python train.py --n_head=10 --head_dim=32 --vocab_size=2048 --activation="gelu" --qk_norm=false --init_std_up=0.0265 --grad_clip=0.5
Each number is 500 + 40 x the weight over its row's rms, rounded and kept within 0 to 999. Layers, rows and columns count from 0. Numbers have three digits each. The size before them is the row's rms in percent of the matrix's.

# layer 4 attention output (transposed), 320x224, rms 0.04, rows 6-22,38-54,70-86,101-118,133-150,165-182,197-214,229-246,261-277,293-309, columns 192-223
097:535556522490482431501517456476479547450527505546544517462555486578542493492493555537516500480578
107:542494522536480446491419576460521496493497508470552480499439525497467467504515504493535493558518
118:482472488463527490548499446505483519444505500485492390448534485575509474499567518437471494516503
099:539503463493471498488489519469460518467512454491525463501526466450505508481509489501512514536489
105:415488481587479430472434518506417495495504461460465575514466503434570562479516470456503483528431
117:423450546486503506510516511431533568459422493542530451498569495512580465473537504609505529446480
111:508481485531520455554484502557466542463477476500478478530555544422524474475450487500513556589465
102:451460462468550543585469519484499508462421472482459507508455503385448532475473513487466540504452
112:533529493524536515474520445446522590551493505556489464452466476581526484548557528557506468463539
124:500507500504570538543465527451539520554444439597498462519492509513464500543545500606458527504499
112:495461506466466422505547525515511472512495474431464502420629513566490554521509453513483447550443
094:494521524622490488477465491498512423509426495479533517556564472479459514475414398502570484562461
112:563473533533522594553492509497502471504478490501511473549485451486474448565495425500482478549534
115:445527534494517562530490533479570466563441545551489411440446496471467489526569484553434437553477
109:490475436510453530459505430536462501504489494457491477474534529497531523557469503440527577467505
119:435466446440496526578447562505541501475490520538503479486504549392446476507435479529449508519462
113:520515453555494421522494501529516500537464481549525528480472517532527519503532390463568526496449
093:545566525425439469520498514479505560485498466485538503423544479558621478461495534497534469505524
104:450626526504491537532482485539498466499410461473492467420455538539511421503517580516476546544494
108:513519523504514548448477489531473500570541546430519448489464502501492474514538491534490504512488
108:493586402455470518501424514478452482507531474462502516477455542436499445496463484433496524523484
090:391505473533476530556521555439520503454503506483475442527499521503493560523504429513469551513478
098:538485527526467488500446510511474546493484569507473419466500463532475422446556511477434529540491
084:402566494421479513545484584519516508475453420490509453476531496524561425458475486516512516552521
091:503450512506514557471514502427531472476469515512479411524474468486426517479531471497498491541523
096:543509505487476418469464519541420541558531467522573548496401527470537544559482513494520547486481
112:433514458484487569536433539512484505501513470529517491498505540434534415535560457551460517435464
106:487460466512467431477603553539498519479539533458488560434500514523535533549442478450434509456503
094:560469580495559541479503483487528493481485540453569443510491538516470495458540495467515503548508
097:576496529492532537555512493519473439508447635498503476512500512546450550546503469482539499496524
099:493466487450553551533474493506524562447504480491480464477516593543444536507513512547461456535515
102:414535507483433522475479479439515476460501433479535477446471519490524512538465512394538475507497
109:473477422485496564548458526446527521508395561547547400493495494502499490534509480550532503500480
100:533457453490482501513464518522525499533589413469569506474541579504524486519521489553448542491555
094:479489548474490476483480522470494460489509468397525558459532538557485421516472512537524539516470
124:475516513470551465504518526496503468534425557499482600476517523472458482489437513489433482503491
101:479487492533456486512550426453453471547479536480482487491481529511505532494488570508570513503468
110:502507521482436549530438531568472520444439533549498503411441559555465497524508543475524520509499
108:510549440425497500514487604476506574480488450512574562521463480543511434484530472529480512486555
100:409442440527543481464479399523503457523499500510463491462470488471525490489443476474524474477477
095:531498487481504492527502560535530570493447576422478497411526496525509458493473509445497470491525
093:515550536577549492510559500516511515517482511515420436459486506502532475487459465555533468494553
112:485489533449560543434540462510485471526501508534516547537490431529437483456547522460453466515500
119:546542448548473533500525527525508531460554524475506475476474488525559590496483539478494480508506
107:619471477536553543456469525502545457454513425425469466557455543538562459493474536556406515513506
103:464558434458501576503494536547490537506512564562547501440448485523482479501493501464551477514508
103:539378519478479473463516463465496375524575500475500513539513496477427543557417490535527504491489
113:536533504462533467469505541542522579430504520475483473455478459504516540477544567471548574475542
095:537559505472547579526488472485507604507504469438530414455447446584510405491523544455509506526519
106:550520377453482511502517510500480501535497484451575516507491501441534500518503562529446481483535
100:500559554542439507505477487467491477511504457478485508479513498647537511504496553555467518449505
100:479415484409455532508513485500613519562515465486506523506547466484499529527539473499493489557470
107:498529506457506477447465487552535470441473503432539526404496433509572522484539515425494541469553
097:574635541523508537544485532472581535447420513470509556463580522526520574523542496477535482479510
090:526454492519485490513459513483502537482508500529536537509491566492479561397486562501453553464440
107:498445487465434484501460536474491553459481543547521520491475517416521486509532455509516554447452
085:521569511475517526488447492465477541493444492508543451469465478572539520504551469491487501511520
089:504456564531590462455562518530492461488511433533452453488498541624556461484425574506470534501446
096:492510457476500519435455480504515481451484508535527473480433437549499492535616431467476552446486
093:475519547458562533474510416477524441505469553545446488492463498555465508550496456458536465536533
108:516408515514438480556489539509458553514582423479529556508485461515531445467494509487449470498512
093:594564481515493466511465479516442493482478542453475472558465534512463455476488550498509492537470
090:555515504538534497467535458477500573536544573490522538496515569518531469479480424552540435512560
095:463498553498488471528540518451492536485510473452520543456462542557487456505527554510484420502549
104:462468532524487491479534502469538388533469520491477403550492489388486532507435511528428498514560
100:515572586530478453478472478536551492472459546434425485444502519608457461536413527427576528495496
093:441491458529553538473478495484557492517476494588490585453490541486575557503476513463570513519523
095:490544542544532537463453491438492455485475512561485472497493481446437521457542439509490468479435
097:495440529529529475438466444492485559481528389472515561495473487625482446500476501472546489503546
087:532474494489524538529460513542503467465578512422461473474497508505527430481371490515515446505535
102:575525507541478509484449520561475431561463396531474522524502528579499455460457504492441558527451
096:500488479541530411502428530539529600488475599469444486485532491493505442460438461511556485454501
113:479498504466578598443538471487517508489551566367462442548441556482484535477522472438522426465499
090:454505489528495484511523497462535550409503550458490579542481507491465548461511544387581480502487
094:538468556532583440437491566479495485478487488488516429484500486527544464515488519537449517538501
097:471547467482521564561543500537499538488446533481484502512511529475496524520525444523461484524482
098:551460511532476466511491565526422422555460515555420520520487467526451445519484547503511590503445
098:539497602545522423460532551510454473497442447536469495440540470500513529499499492563493511495450
089:453516414487490574474457511471474453495497556552490522485528480495504507444549524454500512555494
097:528507514483498458478472574494514466578493459518479508393514500544545520487454545484435498565449
083:497523466519407538481491531505457485499461504520396436508503539564457580515467544521511580477441
125:414482467520581563487503484508461573487560612507539493493483508489485491512571514501638465517502
094:476521474487499498539513444508506560435473469412499526576544489562539503525534476491461531518499
099:524560545474488482490534486562482524531481539566474522517496473413505531498471405469499516489522
092:477482495558528427486524470515502564509521565476514534490455435482501501502591548444577486532394
082:462519468439512484424493451489511582475469555526487507580449449523459526556483487531468472460500
097:489486482535485520473549631476535438574542487464487495472466597485525580528581524498429531554450
091:511455481486465511472519555448532521489488578477517505524439503499525420517495651510546531481491
091:523469467481514464524545435465552444538439471474461532508537527487480503529555419525471488498468
091:496467586512519487491591494474485518479476440527569597497518534471507491489498506508568501493513
092:472440536540413509472475425474481452478509459542510565533539502475438532512514536432486534532463
109:547555454507507468459537531499486546434509535501524456482442496537507506508522494550469477545376
084:539530564473512516474598569452473508471552512558567518544435522487508519465545508560399505441469
103:478483558553495453562566433532574476474535433521473522560582458500467539494463490449536545562510
086:459556521438491521509557508490513491528514520478487450479446449497483519455452461495498455503484
103:461544470464497570462572556549484545515550523500475508484484498532490517503484462502469455492568
099:494489506515498457476518408474586461581455530529516474515468498488485430526478469506497512484424
091:474493478544553511527539528504490485475506474527486543476525445467540463451491524486483453454515
099:467474549435431494500406496435518520493494558453520396486457530518460522464538495499470463556526
085:521515438575545430530494557450488444531438474537598523446441511567460488546519517506446519438426
098:449544474489522447461470543495434577496487521473489554482560513481503498521516520512529489431514
098:516456490590520483458505500499565500540540447423441578424504467402531507448511511510487459409566
094:575514594479471442457418501534505509502457493555440532419484511596423435498545495499466516493430
104:580483485480508520437558485481480541512498499474553484451414473487586532512550525438533486462515
099:466530481481468563509517504537473499502477499537490518506501458466518482410495470521478450476506
095:486504514471535499555542540451451589492397412492527413511464482580414480571414468541453533548474
090:499476485535490526484523522468518493506489467515510451476468527472524530386452528494520525472513
095:477475471529542520540566529467502447422535499542451470572446454444511492477577543484451464561445
095:487489405440490523524490563495478503461566575485489408525509439570510534513575516560522493479413
104:572531508522469446525477514498575429498502506519488458465533475507478537514519552509518569491507
084:487485552531524513511446561483511500460487579512541481500513483467499404467479513454483493547499
099:465417506543513485485524487564502481457602490540436409512478456528555460462522461438545493535474
093:519474498546513452448489466545488551514520509467598477494512459482456495473440514460491575442520
093:512433498423465525490526478505540478513518461423494634447488462501516492522479435460539466489483
079:504541450512462530501506518484371515519462466488521494515506554443474459565507518499488447521547
082:447490523536492435470503383546497519463565531600609507523499479499462539413541473443489449513452
096:557537549477489520519480559517502551506481453541524493424466519608462450500450481421475540438541
097:537521518481446447488548562482547425486496481519505629465494482514511449539513460481511488483510
104:535434535544485495427468524484582498513544501438430492462546535420530499507506541461462497475513
088:451509402494553505524518423461492444483480552551495414536446451523583547490535508526493474496479
091:499575421489469515503524521487511547531586480498491499447523460444538479503532453574468465487455
080:517412524511484516465465393485468521518545510485518492566450505417509584395463492433516424502442
085:497564433527528536518494594525471554449492592498527466427502523509471438581547506478501414474525
100:474571470561458424521507558521550437515417478503471528481504516487447529513497500514518567423421
084:483442475570562533466432474490471408539519540544534570564471525479458452497509494538510519475483
095:529493535512459480526432497513473587529494552513490481480514484496585503476504499525573493484544
093:504504455572479469532479500453501543516492481552550524535498480532505491504496548567497593497498
094:578534531478525505473544521519547439519500481480500486475476458364563547459510494535490462495496
084:453509438506449504535542491452509513491515440499505535495468570453494470561472534552505478428463
101:528482559428474527510425508537516455521482522503543458423548502623490484569437508436503500560527
077:536510467465466558540425511458512507456498566506523529502406513478552538469515469513456444586477
093:489566521522545533481545525564493490490452397456516490486461491491502530458514429460511457494530
080:439510513515554496576479561509467450462495570472540508488470584456502533508447507457517572456521
089:487472554485486508412388484484435537466493461580519550486530440516478465504574427487580491548506
102:455509564453544436441529513530427494488509464439479466547474413520474409500468523530485483499482
092:484476480574512512483480526485466445465512470497434488439559563515562484563537531598508501494594
092:434459568498473512511591470458478454477471416540531502535499454478517452431472499499545500511491
094:534455481533483505492470470519504580531550430465485527456551452509531431529542465523479473417514
082:511551460533566519464481570537483524483522487580427489384533494530478485481497483557502477474540
084:548561490519483448536536531436528532515507592443461560536384493464471491463528452482502446530513
092:521432513484527563462489572495523548452522501505474477508451495545431481486488558529469510429541
096:524535510515469528565517489495529556412521474473539518509523509495517457517601495504472519525520
074:534493436550504507503486493495477479479555497446552496543489505511490484463494512563524520519486
104:540501517546512483521524464445449461480521429525528587446514515589477512502468521490454409494476
095:495512565508484517526533532485555515515474489448463494533540505448533470540523563526497467473490
082:513457515548518539494500492500408441498528452431522526453504565434560530491516507560517508551507
108:568506483491449493548491460464499496445483471514515492485518562525483493471474475480458517541444
100:448548478454491437460518533504493507454469502454503500471502500554521438553613469474437408528493
098:585490450553509484503523540569550562495609460476543515509515482500482534488453437498471527531501
083:553435486486561515521531493551506537483512530554524547472548548532401472465447462534507500532540
080:552540464430433509462583479448516520452479508488507519537468419434490434516459472484510418477499
082:473503527430442531422486486488469504480506508493512499475506491497510489416508499432531535473547
097:527544508563521463540514493538484534480612476483493510496501520480510502526452515472532521535477
097:525528457520491459557483508504480452553484412515449605392496517546527512511452482502441477556531
097:476473464508501456526486571539494582460531420430479463476474540543504540487462450473504531544548
096:457551517542479489519487423493494502429514497455526487507480527430504524577532568483533522495491
098:459430466473519484452523543561492430554600517464420482513498534497536533549506492569461483469483
085:551473465530486475539500501428509522547554474527471503528465489528406549499435531506477520528531
115:510462480509506483545599512547479572507538463514492521453549556546463557506538480544519521522430
080:480493588470476514497491556584486511454527493454524579535487476461480478458493517516460466461466
124:509514547560572434533521510564468515467497486568514438514418467560467514489512546450515504497496
108:459479595511465481550469533454571518461489484515480513443502489513539448461530533537535513507469
104:507514499483519509522520505484494534500535513432492390485473562390570495515506550542509500486518
110:529497523480463517524571542439524489489508506505519475466565571462563499516507468529473475508546
110:529430476489503551497498525496469424461523528573483502486544546558551510481519545492504442516514
125:525511406583479525555504548517529555540472488470557446483415522416533493503533470458469524516480
110:500511563490555516447517449609471552497474494500544540503500509532434476435471464535520511486532
098:611499472474510526537519450452448506487510486583576505455464459514407499544419498455553469535464
107:515510508512481519519522481522451533525474510586569420521540507439504557442463455470466515545522
121:530440472525504505510529432552437515545543459448540499485419459485515480538512505423443511484473
116:542489507508410485467555501469495479455481434519406504496484437549572471518517484545527479489558
123:408464571521449500489517518568537448452438489474543489497446478578470449419506541455512492502535
115:470572480472516471507438441488530504488468505395536468514452522479448541492464542486469538537468
135:473424538428454546489537482507494482497571527520442505436493534483575463469518442557632462441489
110:482470480522527479492518500459463542485540526550462521516422438475433462490526475507398477514571
# layer 4 attention value, 32x224, rms 0.0348, rows 6-22, columns 192-223
110:473535484489566509446499543542441496438465550495476412605488491462478538507529543548525495523487
101:478558409478505484423493477551430479501493442476509404482493444511517553540479530507471395496505
101:531432447471506490496482568536552553500474490518508594496524544483529402513479464597524509507536
100:459440455505494557509449474571510501459451510485470477525460483458479457483545494526479468470535
098:503463446519507542564487470513529513570435581521563510422604492483564521487420483469460451529535
101:515483489493467516481452479434537444502523476500511539566491517514456525545545477460519481484473
093:531588431519514432433433519526429525466433588492518476515506474530468542446516527501523458485456
103:445488584472514494513490453556482523491535542550580585487479523457488471484492472457498506567469
102:480516529522564474540505524475514488475495494527476523539527501513442441548492560514484465471480
102:509565535475476499531446485532423471545461535475441440513495486491535463472513510551524514461510
101:487452496480484462548466415539467520460398555500548545476532442493411502560538496484496522537517
102:566523465426447433481531546511500508446531506524452439547491478507502555473436510505489497534535
099:472510512524519486499568468503492466509507515487542496424499470529529517403518519454511489514525
102:543538419530450529514428481521542456501485475416475509527499535483505588547532455428510539546491
097:476374514542436472543462491487561509510470529474521406561464465474502513471454484542604493525516
102:522542505508549450476515488562431509502491464496510564459516519517482500484506434524485558505536
098:531489530538503470505506446461418479431500516497549499563505462494490529511531599470464453572574